Part of a small language model's weights: RMSNorm before each block.
Each number is 128 + 24 x the weight over its row's rms, rounded and kept within 0 to 255. Layers, rows and columns count from 0. The size above them is the row's rms in percent of the matrix's.

# layer 4 attention query, 320x320, rms 0.0412, rows 299-319, columns 240-319
size [ 94  87  95 108  85  80  92  71  77  72  99  93  96  86  95 111  97  91  97  99  95]
[[119 155 105 103 112 113  93 108 123 109 118  90 151 136 122 125 162 103  98 107 123 129 116 140 128 142 116 123 132 143 129 120 115 128 125 151 155 128 129 142 143 153  70 111 131 112 118 125 163 162 145 103 113  79 118 123 110 109 149 140 143 157 139 125 124 122 116 140 102  83 134 121 106  98 122 112 117 113 163 124]
 [121 101 131 119 157 135 110 178 101 127 120 151 145  94 107 141 167 119 132 165 106 110 151 136  97 125 107 114 153 156 100 138 168  96 141 174 169 142 129 129 168 139 163 131 155 149 179 131 126 139 136 113 142 138 100 130 123  86  84  90  83 116 139 118 109 111 127 154 118 139 115  59  93 129 134 110 123 113 145 134]
 [145 147 139 133 132 119 109 130 124 131 152 156 155 116 154  85 109  27 123  89 155 122 128 128 136 120 140 107 141 174 105 115  92 106 141 102 127 149 113  91 134 124 125  80 160 140 106 108 147 162 110 169 144 130 148  79  72 153 119 116 133 158  84 127 142 115 133 144 153 128 126 102 115 113 132 117 120 108 101 113]
 [143 150 109 125 108 143  96 121 139 148 148 102 139 128 126 141 110  87  88 154 132 188 146 121 105 125 124 104 128  75 168 151 109 124  80 110 106 135 177 124 110 163 139 112 116 119 111 129 116 132 159 111 161 180 148 147 113 154 141 120 151 164 146 149 136  96 187 111 115 139 166 135 101 135 105 115 152 112 115 127]
 [135 138  94 143 134 128 134 100 142 129 132 124 138 131 143 131 152  94 120 133 105  92 123 130 128 130 143  80 110 113 107 147 111 151 126  96 113 138 118 158 126 168 161 103 143 131 163 142  98 176  97  96 122 110 130  68 106 141 110 162 143 144 102 131 146 120 124 102 125 146 179 127  84 105 140 121 130  83  81 138]
 [123 140 123 142 124 114 101  94 126 155 179 125 189 174 110 150  96 111 126 117 142 171  60 128 148 108 175 110 170 146  87 132 103 142 119  84 158 148 165 112 129 194 125 130 156 109 156 136 153 137 148 133 111 135 117  86 140 138 124 117 136 112 128 133 139 135 106 158 120 161 118 139 143 120 129 126 127 137  69 115]
 [142 137 172 142 141 131 139 133 121 121 145 209 140  97 152 131 107 103  90 139 109  90 115 133 123 153 167  97 102 125  93 148 131 129 133 125 124 136 116 132  96 153 129 159  98  88 181 153 113 143 148 114 156 167 142 129 122 133 104 153 132 106 117 139 150 165 146 136 137 170 110 110 149 143 142  98 132 156 118 107]
 [158 134 109  94 133 141 127 131 145 136 125  91 132  99 123 124 136 116 131 153 100  77  87 122 131 138 139 153 116 128 142 123 133 134 144 165 105 133 163  89 125  76 145 148 107 144  81  77 114 125  91  74 115 128 104 123 128 120 109 132 108  94 150 122 135  77 147  78 143 104 162 162  81 118 121 114 134 130 120 134]
 [153  99 168 119 139 120 116 118 102 124 123 165 117 134 132 133 108  82 153  99 140 114 104 143 137 114 168 145 149 134 114  54 129  98 155 105 105 144 157 108 166 109 110 134 159 124  86  83 169 117 120 110 120  81 138 123 125 122 164 108  96 115 104 114 148 121 129 145 144 147 139 115 176 121 141 134 148 122 171 155]
 [142 145 124 133 172 138 158 168 100 120 116 141 120 185 162 121 175 137 145 117 138  95 152 153  85 148 145  69 125 161 142 154 154 129 141 109 134 105  82 150 146 128 184 110 138  77 149 122 133 104 147 149 106 105 107  97 132  91 125 111 121 110 175  98  82 129  87 121 126 111 134  92 152 179 143 148 122  91 122 106]
 [146 111 153 157 102 116 146 101 148 123 116 136 102 103 116 143  84 142 113 119 121 129 129 120 144 117 141 152 132  73 129 155 111 109 127 158 149 106 139 155 142 111 128 152  86 140 132 131 125 114 146 114 165 183 127 147 153 121  93 171 113 110 112 124 156 116 189 125 118 162 148 106 122 140 121 124 114 128 123 108]
 [158 122 101 147 155 148 172 137 145 101 119 107 112 110 132 129 109 117 133 130 139  78 173 128 141 151 118 114 138 127 135  83  87 126 129 153 129  96 106 149 128 110 130 137 126 142 147 160 125 129 103 120 124 106 135 115  86 106 118 169 148 138 121 111 133 127 108  98 124 122 153 124 126 135 126 135 116 143 112 131]
 [124 118 142 131 127 143 142 181 156 138 124 107 139  89 166 124 136 146 109 115 104  94 136 137 127 158 133 145 159 129 139 131 157 121 163  80 111 115 116 135 135 102 134  92  64 140 169 155 109 138  97 118 134 110  78 166 115 145 135 146 131 131  91 130 111 182 127 155 140 131 118 101 114 157 155 160 141 178 152 137]
 [111 141 133 144 123 137 148 132 186 123 120 119 107 122 144 132  96 147  82 127 101 109  92  82 151 132 180 106 135  95 136 171 133 137 100 135  84 140 103 134  76 142 122 126 124  81 127 164 118 125 137 123 110 148 142 112 117 191 120 103 117 131  90 145 153 157 111 134 118 142 145 145 148 125 123 100 129  82  93 119]
 [125 122 140 137 133 140 145 147 114 170 122 100  97 160 127 147 131 132 188  93 119 108 143 136 190 146 155 138 148 115 141  93 110 134 148 149 130 119 113 133 114 123 172 118  99 134 122 136  99 107 107 115 126 110 132 150 124 161 141 125 149 124 133 132 164 143 106 133 121 168  77 129 130 125 129 137 157 126 144 142]
 [118 128 143 149 130 139 147 134 110 130 124 132 146 124 114 113 128 160 114 125 119 116 135 150 137 148 143 120 101 101 116 172 120 122 134 138 159 145 113 155 164 135 181 140 118 107 137 104 127 146 114 140 155 138 133 128  91  91 123 173 117 132 152 128 119 102 176 156 142 168 123  95 129  92 106 107 109 111 125 131]
 [129  80 116 176 127 140 128 100 104 137 157 115 117  70  87 144 182 130 160 148 107 107 138 128 121 155 106 166 160 128 118 152 132  68 124 138 123 105 124 134 136 134 166 130 124 152 142 137  70 128 138 156 158 189  91 120 116 141 100 126 143 101 144 110 151 152 134 144 122  96 114 126 122 143 125 132 114 143 121 135]
 [144 167 169 114 149  94 106 144 110 156 128 143 154 121 180  92  92 108 142 120 138 160 176 139 127 114 158  85 102 134 129 144 153 131 145 135 134 145 132 120 118 135 189 124 107 126 154 132 139 137 124 138  95 117 158 117 137 144 135 118 105 165 118 122 124 133 114 161 140 205 137  97 137 143 147 138 126 155  96 147]
 [ 87  76  92 147 130 120 102 106 111 110 116 119 152 181  97 116 173 156 113 121 153 165 161 142 121 122 128 132 119 141 109 137 113 101 137 146 190  81 154 121 147 184  90 125 147 111 174 132 111 139 126 131 118 118 120 129 106 115 101 134 134 198 114 122 104 154 130 139  86  99 149  74 154 120 165 124 108 108 158 130]
 [101 139 101 150 138 112 145 111 160  89  95 118 127 135 149 132 103 127  90 131 117 132 121 130 128 141  98 176  92 136 103 173 158 121 115 100 146 102  91 140 106 174  70 131 114 123 164 113 129 122 137 156 143 171 101 170 129  84 141 186 145 179 121 120 116 121  93 189 121 109 123 126 121 147 150 140 155 113 146 122]
 [ 92 133 122 140 110  99 112  82 116 142 122 127 130 135 125 156 119 122 109 171 135 158  91 151 131  96 126 158 114 145 106 141  99 110  97 111 120 169 185 116 120  90 102 110 147 133  79  55 148  82 167 152 133 115 130 129 149 127 125 112 110 127 137 137 123 123 127  99 103  54 151 124 125 128 115 104 124 104 134 104]]